config.yaml
num_hidden_layers: 14
num_attention_heads: 6
num_key_value_heads: 6
head_dim: 32
hidden_act: "tanh_gelu"
norm_eps: 1e-05
attn_scale: 0.177
init_std_o: 0.0442
init_std_down: 0.051
learning_rate: 0.00781
weight_decay: 0.0
schedule: "wsd"
decay_shape: "linear"
doc_mask: true
Each number is 128 + 32 x the weight over its row's rms, rounded and kept within 0 to 255. Layers, rows and columns count from 0. The size above them is the row's rms in percent of the matrix's.

# layer 3 attention output (transposed), 192x192, rms 0.0443, rows 145-159, columns 0-95
size [109 102 106 100 110 105 109 104 104 118 111 105 110 113 110]
[[160 163 124 107 144  71 143 137  76 170 115  99 133 161 212 108 136  98 140 145 112 154 142 158  91 170 159  47  92 138 116 190 103 119 140 119 107 120 136 173 124  97 116 162 111 110 117 162  76 140 203 124 122  88 114 154 113 158 181 100  79 127 113 160 112 144 130 118 133 112  74 114 123 160 113 162 111 161 125  97 139 143 139 141 182 112 137 143 161 101 133 161 131 165 130 129]
 [144 116 179 118 181  93 140 100 127 148 112 123 146 153 168 141 135 135 168 172 158 110 124 184 138 109  94 171  74 164 120 165  93 157 173 124 162  97 131  69  83 151 116 128 171 158 124 148 193 165 192 163 111 140 118 101 184  90 143  72 116 140  69 145  94 109 109 152 118 151 113 120 142 163 161 124 106 123 131 164 117  97 114 145 191 148  99 145 116 128 169 155 113 188  89 165]
 [143 152 159 146 142 116 174 168 135 113 109 182 140 197 116 143  88 132 147 189  88 129  70 184  62  94 152 168 159 168 144 135 180 144 137 134 114 122 139 109 138 141 184 121 166 139  65 126 146 127 121  44 137 149  91  99 108 127 143  83 170 102  90 152 163  97 154 150 143  65 120  61 164 171 181 141  90 140 146 152  99  56 132 150 127  95 126  91  96 124 146 114  96 164 102 109]
 [ 88 112  67 120 128 109 148 140 120 181 155 158 146 132  35  98  90  84 102 108 154 139 143 149  86 112 114 121 126 117  68 167 144 158 129 156 113 103  78 144 129 127 173 169 103 152 165 105 113 124 194 103 159 113 103 148 120 178 178 113 150 143 136 136 143 132 165  61 163  44 143 113  84 165  72  85  88 146 102 120 167 128 124 132 172  98 153 147 109  95  94 138 105 110 115 153]
 [128 127 143 153 155 130 179  86 113  64 111  98 106 134 136 183 167 178 184 111 134 137 126 145 124 101 106 101 123 152 154  63 113  57 113 121  78 120 127 171 113 106 141  75 178 180  73 155 126 118  72 143 155 146 112 114  36  83 124  83  80 174 184  55 105 107 100 110 159  98 182  79 112 114 100 136 183 105 123 108 104 100  71 180 129 179 100 130 142 108 177 137 114 165 105  89]
 [149  83 101 119 155 162 142 141 150 160 101 165 106 126 145 177 190 111 101 156 142 128 113 147 105 144 145 119 161 127 126 143 180 164 114  59 118 132 115 119 187 186 179 135 109 118 187 162 122 131 121 155 118  88 122 140 134 184 119 158 189 140 177 136 162 120 152 123 188 117 144 117 145 126 127  99 129 150 132 134 106 183 110 117 114 103 117 108 153  91  90 120 141 145 100 112]
 [136 110 158 103 159 115  97 112 146 131  80 145 135  81 134 164 122  95 130 175 163 135  48 146 149 125 156 139 164 168 114 168 135  97 141 125 149 108  72  73  76  84 134 131 123 139  66 147 135 103 108  94 151 132  88  95 154 123 153  98 110 181 111 147  93 147 100 108  77 210 158 134 132 102 175  85 143 173 116 148 107 168 165 152  64  78  77 127 146  82 114  90 149 152 128 154]
 [111 125 101  97 175 118 140  92 133 113 103  94 140 101 167 128 115 119 115 160 118 131 107  98 143 121 143 145 194 164  49 150 160 115  93  87 170 101 147  90  98 103  69  93 102 127 122 183 178 109 172  72 144 150 172  50 158 101 103 187  77  73  87 148 178 140 146 121 149 181 105 130 173 149 163 140 120 143 124 149 123 144 132 145  70 144 137 149  97 135 111  97  59 142 138  91]
 [113 100 157  92 128  63 134 115 114 134 104 116 159 125 125 127 107 150 179 137 126 109 122 202 158  67 150 141  90 157 130 159  75 136 141 109 102 161 155  95 156 181  93  69 128 162  94  27 136 142  74 125 133 147  41 157 121 166  86  50 130 132 226 148 107 162  82  69 161 127 122 180 106 180 149 128 139 132 108 138 175  96 119 146  85 136 100 123 101 178 110 120 117 103 125  66]
 [111 123  99 114 112  72 104 101 162 108 148 142 126 141 113 125 167  58 122 105  92 137  89 178 159 134 122 205 147 146 115 163 173 200 150 113 120 115 129 167 116 210 158 132  61 107  79 129 151 138 208 120  93 116  63 114 120 156 143 136 140 111 100 135 124 102 141 118  89 108  99  98 157 144  77 139 145 136 152 116 145 132 190 157 171 165 104 196 100 130 105 142 111  86 132  64]
 [127 165 176 129  73 131 137 144 103 138 178 127 103 146 134  82  84  93 108  88 138 136  98 195  99  78  87 150  89 169 158 121 144 119 176  94 133 127 142 158 147 101  82 121 167  92  93 126 122 110 165  73 168 172 126  51 144 214 131  34 128  97 134 161 192  93  88 101 110 197  75  85 119  77 112 144 164 113 128  82  88 120 137 163  61 146 123 127 163 123 124 131 146 153 167 161]
 [102  83 122  66  71 116  58 113 124 148 113 173 144 123 113 121  72 104 194  99 156 127 119 110 135 143 106 170 127 143 111 132  77 157 124 104 119  77 141  71 130 172 125 119 128 116  69 154 164 150 177  87  74 185 133 140 196 122 125 114 176 135 140 119 142  83  85 123 122 134 131 105  68 198 121 152 108 107 175 157 155  57 134  96  96 154 133 160  74 142 121 134 154 131 126 174]
 [162 113  88 120 131 117 151 101 154  85 128 134  99 130 172  72 126 119 137 124 156 124  85  75 157 153  92 107 144 177 179 124 138 103 101 144 149 110 194 195  98 128 122 127 120 100 127  81  79 144 111 111  74 172 150 169 161 154 161 163 128 111 133 122 130  52 136 151  45 141 164  93 100 143 195 118 118 158 142  77 103 160  53 113 115 158  91 159 123 183  80 129 179 145  87 125]
 [127 150 103 126 105 153 122 180 157 109 145 133 121 100 125 120  76 157 163 147 166 167 124 121 147 105 140 115 119 171 125 106 127 153 193 110 131 180 174 100 158 108 149 169  99 117 117 146 156  92 115 130 120 123 144  75 131  60 170  59 104 145  93 149 106 102 131 137 123 136 103 207 111 134 146 153 135 156 125 141 101 157 136 189 206 104 129  69 118  91 137 131 129 177  92 143]
 [132  95 115  92 154 140 109 162 121 126 114 123 130 117 132 129 151 114 154 112 141 101  91 110  77 117 154 122 110  70 124 149 160 178 195 107 121 154 160 119  85 132  80 102  60  73 103 100 142 140 125 167 142 107 104 118 149 172  87 139 114 146 119 164 128 156 185 129 150 103  80 152 100 102 113 132 136 156 113  77  96  97  94  73 193  76  84  86 170 155 162 129 131 129 133 181]]
# layer 3 attention value, 192x192, rms 0.0355, rows 146-159, columns 0-95
size [110 107  97 100 103 105 111 102 114 104 106 108 110 111]
[[175 119 120 113  63 102 157 146  90 169 184  76  74 145 123 162 164 189 114 117 122  87 122 180 106 147 138 157 141 102  82  48 114  98 101 139 124  99  88 126  75 137 173 136 120 179 163  80 150 147  88 114 105 107 100 116 133 157 120 118 104  97 144 130 110 109 138  71 143 137 152 135  74 107 131 164 217 144 102  76 109 110  91  84  78 113 174  54 133  93 124 137 146  89 147 117]
 [143 150 115 106 109  83 101  59 102 169 133 143 148 123 150 120 132  99 145 129 143 106 186  79 147 110  26 123  76  34 162 105  58 114 120 136  33 123 150 164 112 146 113 136 151 146 146 105 164 134 114 135 179 123 116 164 140 110 104 127 109 175 148  78 107 132 180 143 169 163  99 179 169 127 111 160 160 158 132  76 140 123 159  89  92  75 119 150 189 126 162 132 149 127 144 133]
 [107 133 133 137 145 131 153 107  77 104 119  97  49  78 142 132 157 142 140  78 123 147 142  96 141  72 148 134 122 103 180 115 132 109  83 128  86 116 101  92 112 106  76 117 132 110  28 130 125 143  68  69 101 168 181 134 102 186 119 137 106 160 138 117  93 147 158 151  88 127  89 158 166  94 201 156  77 143 144 142 116 126 133 223 148 157  95  98 146 159 168 160 130 170 122 118]
 [113 142 155 177 126 137 143  88  99 158 117 132  94  98  84 130 130 174 132 145 176 123 128 177 125 157  97 121 160 136 173 136  97 118  90 140 136 179 126 178 142 121 151 100  86  56 188 131 181  81 166 136 125  10  66 121 123 115 156  89 133  93 107 112  99 133  94 114 137 161 127 147 139 174 137 162 146 134  96 187  92 146 129 157 142 147 201 132 166 184 137 104 150  75  95 148]
 [100 146 122 115 134  88  90 112 129 153  89 108 143 147 120 124  87  71 161  63 143 209  79 116 109  83 114 168 134 120 114  83 108 150 100 212 173 165 137  80  86 113  96 111 136 119  86 135 140 137 174 179 142 153 170 120 186 176 136 148 115 163 103 157 110 204 118 153 113 144 130 117 132 117 157 102  98  99 163 166 130 119 150  67 182  88 146 118  99 131 157 125  87 101 176 151]
 [148  46 174 144 117  73 144 135  77 154 119 157 114 105 192 188 122 147 116 116 108 146  74 113 144 126 141 125 146 172 127 129 112 141 183 140 126 127 134 172 174  77 151  73 133 133 128  50 135 137 136 136 135 126 127 140 179 114  89  63 131 102 139 138 163 116 100  64 133  78  77 131 137 154 110  75  93 146 117 109 142 111 115 114 137  81 135 102 154 126 141 132 123 152 142  88]
 [139 124  97 104 112  81 120 203 169 139 144 156 105 192 158 116 167 152 123 122 164  97 138 153 149  77 124 129  97 159 161 155 128  68 189 133 117 144 115 146 113 161 140 164  94 200  84  83 184 153 156 134 149 130  61 171  95 118 101 127 158 163 115 141 103  80 122 107 121 161 155 113 101 135 109  95 154  87 100 117 167 149 121  97  88  69 120  91 138 103 150 117 143 136  99 177]
 [144 146 104 165  55 164 102 126 138 130 142 140 143 111 138 124 153 108 136 129 155  71  73 138  89 109  59 119 179 139 190 176  52 122  98 114 177 125 143 166 104  80 166 111 139  98 119 175 100 145 153 156 112 112 190 110  78 122 181 148 121 118 102  87 151 140 108 103 137 141 162 148 132  89  98 140 179 129 102 129 120 111 181 130 151 140 181 167 102 146 100 187 138 153 167 146]
 [220 125 148 125 157  94 130 106 130 137 136 114 139 174  85 114 119 111 127  93 105 182 111 111 146 124 148 111  88 105 169 201 106 124  88 131 154 168 141 127 122 148  76  87 109 133 137  91 127  99 123  65 151 128 196 148 111 170  74 161 169 144 183 128 117 125 157 141 113 166 145 109 158 109 159 122 119 203 112 105 118 163 126  90  99 102  96 107 121 110 109 156 133 100  87 131]
 [159  91 132 108  99 154 127  78 125  84 177  97 157 127 100 155 153  71 106 140 161  63 124 107  98 124  86 157 147  62 126 131  94  87 183 131 146 108 184 150 151 150 163 163  64 177 184  72 109 184 147 113  48  88 117 134  75 114 111 129 123 113 147 122 148  93 161 132 133  92 147 163 159 181 136 152 129  89  73 159 150  65 162  91 116 132 163 135 110 147  97 142  89 148 158 127]
 [145 168 158 158 120 131 129 123 129 162 157 106  70 163 115 116 196 107 101 150 135 111  97  69 110 100 176 134 113 163 176 121 145 127 127 152 120 139 163 141 107 147 130 140 114 123 117  45 128 189  71 126 107 127 108  79  90  72  79 124 108 119 140 141 162 138 164 138 125 142  51 159 146  81 114 125 186 165 162  75 124  84 145  92 140 109  88 102  95 123 128 120 165 124 149  87]
 [118 137 126 172 125  89 144 150 183 128 125 121 181 131 160  53 117 119 151 143 134 172 140 146  89 123 174 116 109 118 107  82 142  97 182 130 140 103 161 152 127  91 140 109 162 130 111 101 126 101 146 103 179  88  73  48  71  94 100 151  95 120 134 115  77 176 121  93 172  58  52 128 105 155 107 172 126 144 136 161 159 148 197 131 108 122 107  80  81  97  72  70 146  87 146 144]
 [120  88  90 111 108  51 189  97 127 143 108 183 119 144 132 160 125 134 141 192 125  98 148 159 143 125  90 146  73  79  87  82  71 124 139  97 104  90 100 149 126  95 124 105 127 180 134  95 103 125 138 114 116  80 105 151 126 159 121 150 100 105 135 114 176 125 163 145 100 108 179 145 171 109 120 135 125 114 141 142 151 112  41  77 167 127 135 123 138 181  98 199 136 120 138 157]
 [133 155 103 149 122 117 112 155 108 149 178 115  90  84 131  86  97  43 134  83 197 159 112 136 119 107  74 116 100 163  78 176 138 138 100 195  83 109 105 118 158 143 122 130 144 133 156 172 139  95  95 143  92 131 135 114 129 132  94 101 142 189 116 101 121 131  85 144 132 114 138 114  75 113 139 151  95  87 171 117 123  75 117 156  97 126 107 135 160  70 175 158  83 125 172 102]]
# layer 3 attention query, 192x192, rms 0.0357, rows 160-181, columns 0-95
size [ 84 101  85  81  80  95  88  75 113 114 105 111 109 102 113 110 109 117 105 106 106 106]
[[154 103 104 155 120 131 139 173 147 106 177 152 108 129 169 126 138  73 151 109 195 108 123 140 191 168 128  78 186 119 152 134 188 102 126 104  93 129 100 227  82 160  25 104 138 140 131 145 134 124 179 128 138 130 132 113 104  96 104 126 109 193 132 191 116  99 133 127 160 150 186 170 145 132 118 142 102  77 196 127 155 159 114 102 168 139 130 148 121 112  94 140 115  92 106 139]
 [104  60  95 112 158 120 149 157 136 112  69 156 103 124  72 177 117 154 114 147 106 103 106 149 180  79 157 189  89 189 129 177  82 147 157  83 168 189 138 138 135 113  84 111 212 178 124 103 121 127 150 189 114 177 100  57 177  94 153 125 119 112  81 125 119 138 173  95 112  91  64 137  97  98 149  74 137  71 106 174 117 149  95 163 133  70 113 104 154  99 145 142 175  86 162 160]
 [ 98  85 121 151 107 149 145 146 100 161 149 123 123  93 149 120  86  69  83 158 145  69 127 154 173 155 110  92 167  96 190 137 182  83 107 141  82 137 146 129  95 160 123 178 105 119 108 168 148 117 133 124 112 154 141 192 103 146 102 187 122 169 144 144 111 159 112 125 159  97 174  93 154 150  98 139 132 161 135  79 147 122 116  93 125 146 133 102 103 179 111  84 127 107  85 179]
 [151  83 148  81 104 154 142  84 125 174 151 112  84 100 120 142 154 106  84 119 140 101 141 157 173 136  84  92 112 112 164 139 101 110 111  54  74 105  70 142 142 166  83 126 112 141 136 188 148  85 183 160 157 151 192 142 104  94 100 202 129 116 107 156 100  99 149 125 151 106  60 161 164 157  97 119  74  95 157  98 105 130 108 121 109 160 105 114 135 116  77 105 159  51 138 117]
 [ 85  97  92 115 174 170  90 103 151  97 141 159 141 107 185 155 105 105  96 113 129 136  70 103 158 149 126 106  93 137 107 117 160  43  75  89 114 135  68 156  77 150  90 140 125 112 138 127 134  87 158 120 158 141 110 167 128  96 115 145 182  68 169 109 122 122 160  99 155  90  99 110 134 167 135 126 157 121 154 133 129 118 113 129  95 100 150 190  86 134 106  97 139 107 152 125]
 [123 177 151 154 144 131 113 108 164  98 107 151 149 142 107 102 107 105 104 136 131 133 110 182 186 162 181 111 128 143 170 156 145 184 137 110  81 120 140 117 160 122 146  80 168 175 115  90 205 183 126 101 115 143 128  64 114 130 121  85 160 163 138 167 142 154 145 100 176 116 120 119 159 118 172 113 173 102 131 139 127 162  76 192 152 191 101 153 186 153 123 107 198 140 140 200]
 [122 116 120 135  76 144 109  85 156 107 146 139 148 162 165 132  89 107  65 112 125 169  67 141 216 138  73  78 138 125 142  68 100  96  87  74 136 146 139 182  96 122 125  96 107 136 120 158 175 117 123 100 139 148 112 135 122 110 142 165 179 153 148 109 183 119 101 144 157 118 145  97 118  84  89 121 112  92 122 101 103 165 129 110  91 176  53 152 121 127  87 101 176  91 133 200]
 [144 140  85 134  56 126 127 116 124  61  85 157  88 141 135  64 108 144 161 113 224 130 112 156 132 177  96 102 113 121 104 113 102 107 174  65 142 109 193 150 188 172 104  96 147 151  93  92 173 111 144 135 133 119 124 116 112 151 145 112 159 167  61 137 115 114 113  94 166 165 120 165 112 141 118 153 128  93 127 107  99 204 152 160 183 162 113  85 133  98  85 145 134  73 140 130]
 [136  98  77  99 143 120 106 130 137 116 173  96  82 125 177  97 105 120 103  99 169 120 122 115 136  91 109 188 122 104 110 166 156 106 148 135 146 128 188 163 183 117 120 164 121 200 144 128 143 111 128 217 136 127 102 136  88 160 106 144 147 137 142  92 106  97 160  95 127 105 123 152  68 153 152 160  89 134 158 128 172 127  85  28 177  79 114 186 195  66 201 138 123 128 125 179]
 [102 127 155 160 121 158 122 151  53 214 174 147  91 101  93 151 105 122  94 142  78 133 148 159 150 111  91 123 196 138 105 154 106 120 113 171 213 159 109 107 123 117 116  81 127 111 120 113 104 131 171 123 127 141 102 128 136 213 114 125 132 121 146  67 124 177 119  95 144  96 137 135 104 157 178 141 144  83 133 100 114 172 111 161 180 104 163 132 119 156  72 131 119 150 145 126]
 [170 125  81 102 119 129 162 153 149 171 148 157 156 112  82 123 114 111 122  94 118 143 149  93  65  87 136  75 125  69 125 144 121 125 122 136 111 134 143 148  98 138 144 163  88 164 179 156 114 174  94 104 134 100 120 127 110  91 171 167 132 132  83  90 111 115 119  74 139 121 100 105 191 102 136 105 152 148  67 123 144 138 130 119 153  70  85  75 131 141 140 112 156 150 145 115]
 [207 134 126 153 155 149  86 122 124 176 170 106 118  46 126 129 201 119  98 152 150 108 110 183 161 162  54  99  98 152 170 159 181 176 129 118 148 130 117 162 102 105 156 120 182 113 142 135 103 153 117 121 135 125 108 167  89 110 162 162  86 103 157 118 132 151 121  91 119 115 129 123 102 149 134 110 131 156 123 159 103  43 134 139  77 131 104 163 167 121 142 129 133 131 110 152]
 [ 84 204 138 120 119 150 124 104 136 164 133  66 133 149  72 170 184  94 146  88 130 115 108 166 150 104 191 144 112 195 114 142 189 112 145 120 152 101 105  66  59  66 138 120 115  85  31  56  72 162  80 132 160  79 164  88 106 100 130 134 100  99 158  83 156 138 144 111 145 181  94 109 157 147 132 138 148 118 141  94 121 165  83  66  78 107 197 153  93 122  83 148 135  54 134 130]
 [122  98 129 110 135  98 146 150 134 118 134  84  85 129 112 137 119 183 187 136 168 173 167 158 132 128 164 145  93 139 152 122 169 116 111 151 183 114 137 140  66 117 141  82 161 131 119 191 120 182 172  80 129 121 104 179 171 152  97  97 102 124 128  88 118 147 141 153 137 109  93 118 111 192 110 145 140 147 145 108 167 132  88  98  81 121 139  85  81 156 189  98 171 114 153 108]
 [ 96  76 146  78  78 164 190 149 141 131 116 150 105  60 149  82 109 179 164  76 166  95 137 154 114  96 159 130 194 127 105 167 141  73 113 136  90 131 140 154 103 117 113  78 167 162 104  91 164 130 110 126  78 112 178 135  63 193  61 203 178  90 102 138  87  61 118 118  88 181 107 162 113 117 152 151 129 134 111 132 105  74  88 134 135 121 135 122 121 168 137  93 147 122 164 146]
 [117 134 135 165 134 129 136 150  93 203 193 122 105 136 187  91 122 151  63 120 123 178 146 113 201 142 178 107 106 107  94 151 115 108  68 117  96 167 166 187 110  84 169 159 126 213 125 142  78 179 161  82 140  94 130 112  99 104 131 130  97 131 102 114  95 145 153  88 129 152 107 193 104 118 119 155 184 147 130 191 161 154 151 167 158 146  94 120 141 143 176  62 128 138 172  81]
 [118 163 131 104 107 142 150 109 121  69 106 117  87 162 105 164 157 149 110 159 122 123  69 145 122 130 173 130 135 111 149 101 104 152 109  59 164  63 147 154 141 116 135 167  68 110 122  76 116 131 178 131 151 109 100  79 136 160 148 151 156 139 145 149  96 130 185 120 192  71 121 154 134  87 169 112 166 161 102 130  93 129  78 114 151 131  89  94 150 187 168 128  59 135 125 175]
 [ 78  56 126 112  87 127  35 179 145 131  80  82 123 150 125 121  86 101  49 144 159 157  87 193 174 124  90 146 145 195 138 187 163 167 179 155 180 105 150 104  76 113  86  95  85 132 147  92 127  95  80 102 130 166 107 128 102 101 120 126 109  56 127 144 101 141 140 114 113 110 140 135  97 153 153 139  99 159 106 130 150 113 183 153 180 105 138 134  79 139 119  96  85 152 123 139]
 [103 103 126 152 192 110 114 121 143  96 124 111  93 131 139 170 154 139 128 127 118 118  95  69 124 106 156 102 149 220  85  89 140 102 137 155 101 115 158 189 111 153 125  86 138 118 103 148 195 139 103 159 212 161 175 103 142 147 108 124 143  87 180  80  78 116 108  87  85 190 160 155 121 152 128 162 135  95 150 133 126 114 180  83 193  77 146 157 193 110 103 117  83 133 125 150]
 [ 82 173 112 127 136 119 169 144 144 183 144 140 149 182 104  98 133  67 140 149  89 149  90  97 139 117 107 135 142 196 120 153 118 114 145 132  90  90 125 133 133 154  95 113 117 162 180 137 137 127 129 109  82 152  87 123 143 152 102 205  87 127 153 135 129 112 158 135 132 141 189 106 158 126 226 161 139 124  99 140 121 125 148 135 131 133 122 101 116 198 145 133 103 128  71 175]
 [133 194 123 145 132  87  92 111 145 161 149 144 177 166 133  59  67 141 172 153  82 111 106  98 109 114 111 154 121 125 135 177 170 124 171 105 192 119  99 146  88  61 167 105 112 157 124 166  83 143 103 104 119 141 168 121 159 104  93 129 103 174 139  54 182 112 157 107 156 105  92 133 107 100 133 124 112  88 121 142 125 131 103 154  74  83 140 192 174 155 123  75  87 139 192  98]
 [121 157  72 154 125 116 151 101 177 112 129 155  98 146  51 106  62 180 121 107 165  88 190 113  97 141 182 147 142 111 111 119  90 202 140 143 164 159 115 107 117  83 139  57 138 151 117 112 178 150 185 142 169 185 132 161  96 152 115 154 125  95 104  70 160 126 147 181 101 139 162 158  84  71 116 154 139 107 159 113 150 109 178 101 132 171 150 111 111 130 165 130  85 105 118 134]]
# layer 3 attention key, 192x192, rms 0.0355, rows 160-180, columns 0-95
size [111 104  90 102  94 108  90 112 112 110 104 102 110 103 107 107 106 107 104 105  99]
[[125  87 148 188 117 123 175  49 191 119 148 119 156 154 114 141 176 105 169 141 116 160 156 142 103 111 133 121 125 177 106 136  87 150 157 167 146 158  77 119 154 118 171  91 116  98 160  94 116 118 121 195 104 172 137  58  82 166 135 130 131  78  98 178 110 164 175 120 138 122 137 107 133 120 107 113  99 112 138 167  48 126 108 139 122 101 229 158 153 137 105 101  99 165 116 101]
 [133  99 207  67 125 117 135 113 164 122 162 152  87  76 110 186 155 129 143 118 130 158  85 115 111 141 124 139 168 139 122  81 169 137 165 126 113  88 114 182  86 203 162  68 147  74  84 195 107 140 139 143 130 139  97 162 107  57 170  72 138 127  76 135 176 136 168 140 117 159  85 138 156 163 123  96 114 176 158 129 120 117 107  99  48  96 107 135 139 126 109 133 173 146 119 124]
 [131 149 181 149 105 106  98 153 155 141 101 153  97 131 107 151 170 111  92 148 151 104 110  87 167 163 125 132  86 127 133 179  87 150 116 146  73 133  74 143  63  92  94 137 115 183 127 157 115 151 126 129 106 142 140 165 152 139 163 106 142 189  95 139 140 112 109 159 137 162  56 146 129 140 141 173  81 183  68 193  89  92 146 109 104 125 141  95 135  84 150 110 158  76 164 103]
 [133 109 143 137 161 116  75 128 153  91 177 116  97 132  86 219 130 138 110 149 147 103  85  66 179  75 147 113 167  59 141 124 124 133 141 204 134 108 125 188 225 170 178 102 130 142  65 118 135  94 105  79 135  99 131 148 118 144 163 158  66 146 138 108 133 115 107 156 189 131 123 124 129 109 161 143 127 130  89 143 140 166 180 132 157 108 118 138  81 133 158 114 159 136 132 145]
 [110 162 160 127 166 156 115 153 162 148 164  65 145 165  97 138 156 102  98 125 139 118 114  85 128 114 186  81 166 115 150 125 132 155 165 126 149 185  77 146 130 109 146 145  89 183  73 168 152 164 114  91  51  93 120 196 106 104 160  84 150 194 142  97  79 124  76 154 118 173  94 111  74 118 165 112  91 141 115  99 103 126  84 125 127 110 114  42 101  87 158 103 108  54 111 121]
 [ 78 149 183  89 142 160 175 145 144 139  93 130 141 123 172  90 145 118 148  96 143 118 143 136 111 138 107 176 152 163 136 160 117 114  96 138  82  93 210 160  78 122 141 202 153 126 161  67 122 126 122 160 116 186 149 117  94 148 180 163  89 138 132 184 110 104  97 108  68 136 142 112 141 164 146 118 130 150 101 126 120 144 129 118 142 104 152 165 189 116 136 122 137 140 116 139]
 [184  71 108  66 133  80 154 113 164 103 130 105 132 150  92 157 133 176 101 104 217  88 111 132 148 152 136 119 119  80 121 120 139 104 141 148 174 136 105 132 145 143 115 109 151 150  88 147 109  67 144  97 104 116 117 154 135 135 129 121  89  88  61  75 162 142 135 171 144 118  38 113  93 131 117 151 125 106 146 180  94 153 114 174 179 121 131  51 135 101 161 170 126 169  93  85]
 [114 141 153 140  81 154 151 128 125 136 147 155 148 108 144  34 116 110 180 113 111 147 162 185  50 124 131 158 118 152 134 115  90 129  97 100 150 144 135  93 119  68 131 129 140 128 211 137 148 174 145 152 133 165  94 112 124  87  98 145 155  97 181 185 142 126 130  87 107  89 189 128 152 172 134  99 145 111  98 101 143 102 122 132 158 125 175 185 148 154 107 148  99 140 133 160]
 [137 134 142 120 150 137  86 170 145 140  54 137 172 174 109 143 149 189 149 202 139 152 107  99 126 180 142 121 121  84 135  80  46 135 137 137  95 128  65 108 111 110 118  93 169 147 109  87 147 142 101 121 157 119 114 127  91 101 191 155  61 100 109  93  96 111 163 148 182 197  94 146 119 144 110 120 182 102 131 136 124  94  91 143 169 110  95  91  83 210 130 150 118  56  93  90]
 [128 154 163 168 120 174 129 142 103 126 148 186 111 147 112 121  80 141  66 116 114 108 115 104 104 185 133 188 115 107  60 100  86 173 155 122  85 146 109 106 135 165 117 184 110 148 133 119 134 110 102 130 141 141 141 137 102 125  87 141 179 120  92 144 143 140 157 100 117 194 106  49 214 148 159  85  73 142 151 120 126 118 136 125 135 168  60 114 157  99 143 175 136 197 104  98]
 [140 114 136 110  94 119  72  67 179 105 130 157  29 122 111 122 110 157 103 123  82 237 165 108  80 173 150 138 140  92 133 148 179 103 111  81 133 131 131 140 126 125 125 116 137 133 166  80 161  60 143 177  78 132 170 172 156 134 123 120 100 116 185 141 167 147  89 138 150 122 166 133 120 161  97 133 141 189 126 129 174 131 106  90 143  99 134 116 156 160 131 123 108  78 185 127]
 [161 114 144 115 213 152 119  97  74 190 111 151  91 144 192 128 160 184  68  84 129 241 133 119 146 120 126 120 123 134  92  85 131  95 169 156 150 106 135 115 101 102 125 173 149 145 112 177  76 162 109 132 108 184 162  85 122 102  99 161 127 136 141 118 124 170 116 141  76 179 137 134 141 122 117 116 164 136 151 105 156  75 124  31 155 152 150 155 133 158 134 103 162  93 148  89]
 [ 96 132 103  90 138 180 113 144  97 151 151 222 150 107 201 145 111  92 139 117 140 151 111  85 135 154 125 115 142 169 151  98  72 112 107 111  97 102 110 161 136 124 186 125 133 165  74  84 102 128  94 138 149 102  69 144  83  97 150  80 111 139 113 103 162 107 180 160 155 140 103  80  90  93 120 169 134 107 169 141 112 109 192 133 136 166 156 136  93 112  86 167 178 110 162 105]
 [155 163 102 140 100 143 175 163 124 179 128 166 155 103 133 126 101 194 111 137 103 114  97 122 173 204 143  78  89  94 181 146 130 149 125  98  97  85 156 129 123 146 106 129  94 179 121 156 125 180 168 124 139 119 109 119  78 158  82 181 111 179 114 151  57 146  88 168 108 158 226 118 123  64 115 122  90  82 194 192  96 161 133  95 124 157 112 162 153 128 113 122  90 142 114 160]
 [132 117 144 141 118 130 171 162  81  98  82 133 200 135 111 139 117 165  94 148 115  64 134 105 182  29 166 152  76 139 106 125 196 193 135 101 100 128 111 133 122 135 141 123 141 126 118 115 151 132 163 161 159 141 152 132 103 151 111 105 103 129 138 103 186 171  99 142  92 132 103 141 123 163 159  92 108 158 165  96 167 178 110 183 165 111 173 124 146 146 130 190 128 113  94 115]
 [113 119 160 131 112 150 109  80 100 133 104 124 190 184 111 131 140 193 160 170 118 108 114 114 186 147 189 151 118 136 109  97 144  96 212 153 111 140  60  65 144  85  73 153 170  95 173 137 151 119 137 121 137 135 100 146 125 150 140 181 109 145 142 143 158 117  83 166 115  90  80 100 143  97 168 151 114 154 136  97 140  81 130 146 164 149 110 117 137  94 164 143 153 114 142 113]
 [113  90 180 120 136 116 158 153 226 125 109  83  51  98 150 156  84 105 145 156 106 104 101 125 139 108 161 139 136 116 125 118 101 106  64 129 137  87  84 135 159 125 137 158  96 159 125 148 158  89  68 161  77 133  96 159 171 115  74 149 111 111 145  79 199 102 171 151 100 142 154 109 172 133 118 119 178 145 179 146 144 119 155 137  83 136  86 113 153  46 122 115 118  96 151 147]
 [130 194 163 152 113 131 156 132 126 136 104 132 111 137 117 122 161  93  80 176 106  96 121 150 171 115 113 175 192 157 184 101  69  81 158 160  76 157 168 119 199 158 181 109 151 135 174 200 101  85 137 127 200 116 144  92 158 111 129  76 131 145 114  77 123  90 120  77  80 144 134 145 122 121 161 141 108  95  43  82 190 130  84 125 144 140  85 117 122 149 105  72 138  65 167 104]
 [122 153 128  80 138 149 123 114 105 161 181 112 181 107  77 189  67 147 142  78 134 189 104 119 147 135  87 128 129 100 111  84 145 108 137 129  94 166 112 146 118  96 165 142 102 152 115 135 102 176  56 184 158 158 139  92 149  95 114  83 117 185 128 118 125 128 137 120 160 115 109 139 178 144  95 119 123 164 108  86  83  94 117 160 111 124 186 201 118 162  70 143 162  56 108 137]
 [122  78 154  92 104  95 166 139 162 181  93  76 104 152  88  95 162 115  82  66 118 128 123  94 155 157 121 160 178 104 158 180 140 130 131  81 139  89 102 163  99 124 151 139 152 157 159 140 182 141 117 134 130 118 116 160 139  48 142 141 143  90 123 180 130 134  81 121  73 142 121 149  73  96  88  91 117 200 127 101 120 164 158 136 122 134  94 146  68 163 214 110 156 137 158 100]
 [130 145 125 125 121  82 113 119 127 154  73 174 165  97 144 126 110 159 117 112 166 214 118 156 138 104 114 130 179 146 152 122 181  90  85 164 165  93 170 119  94 175 118 160 131  90 112 145 142 101  81  89 117  80 132 128 127  99 109 118  63 181 119 144 137 142  80 142 111 178  96 103 106 105 122 151 112 177 183 126 107 159 145 163 141  97  80 121  54  75 176 127 133  88 114 106]]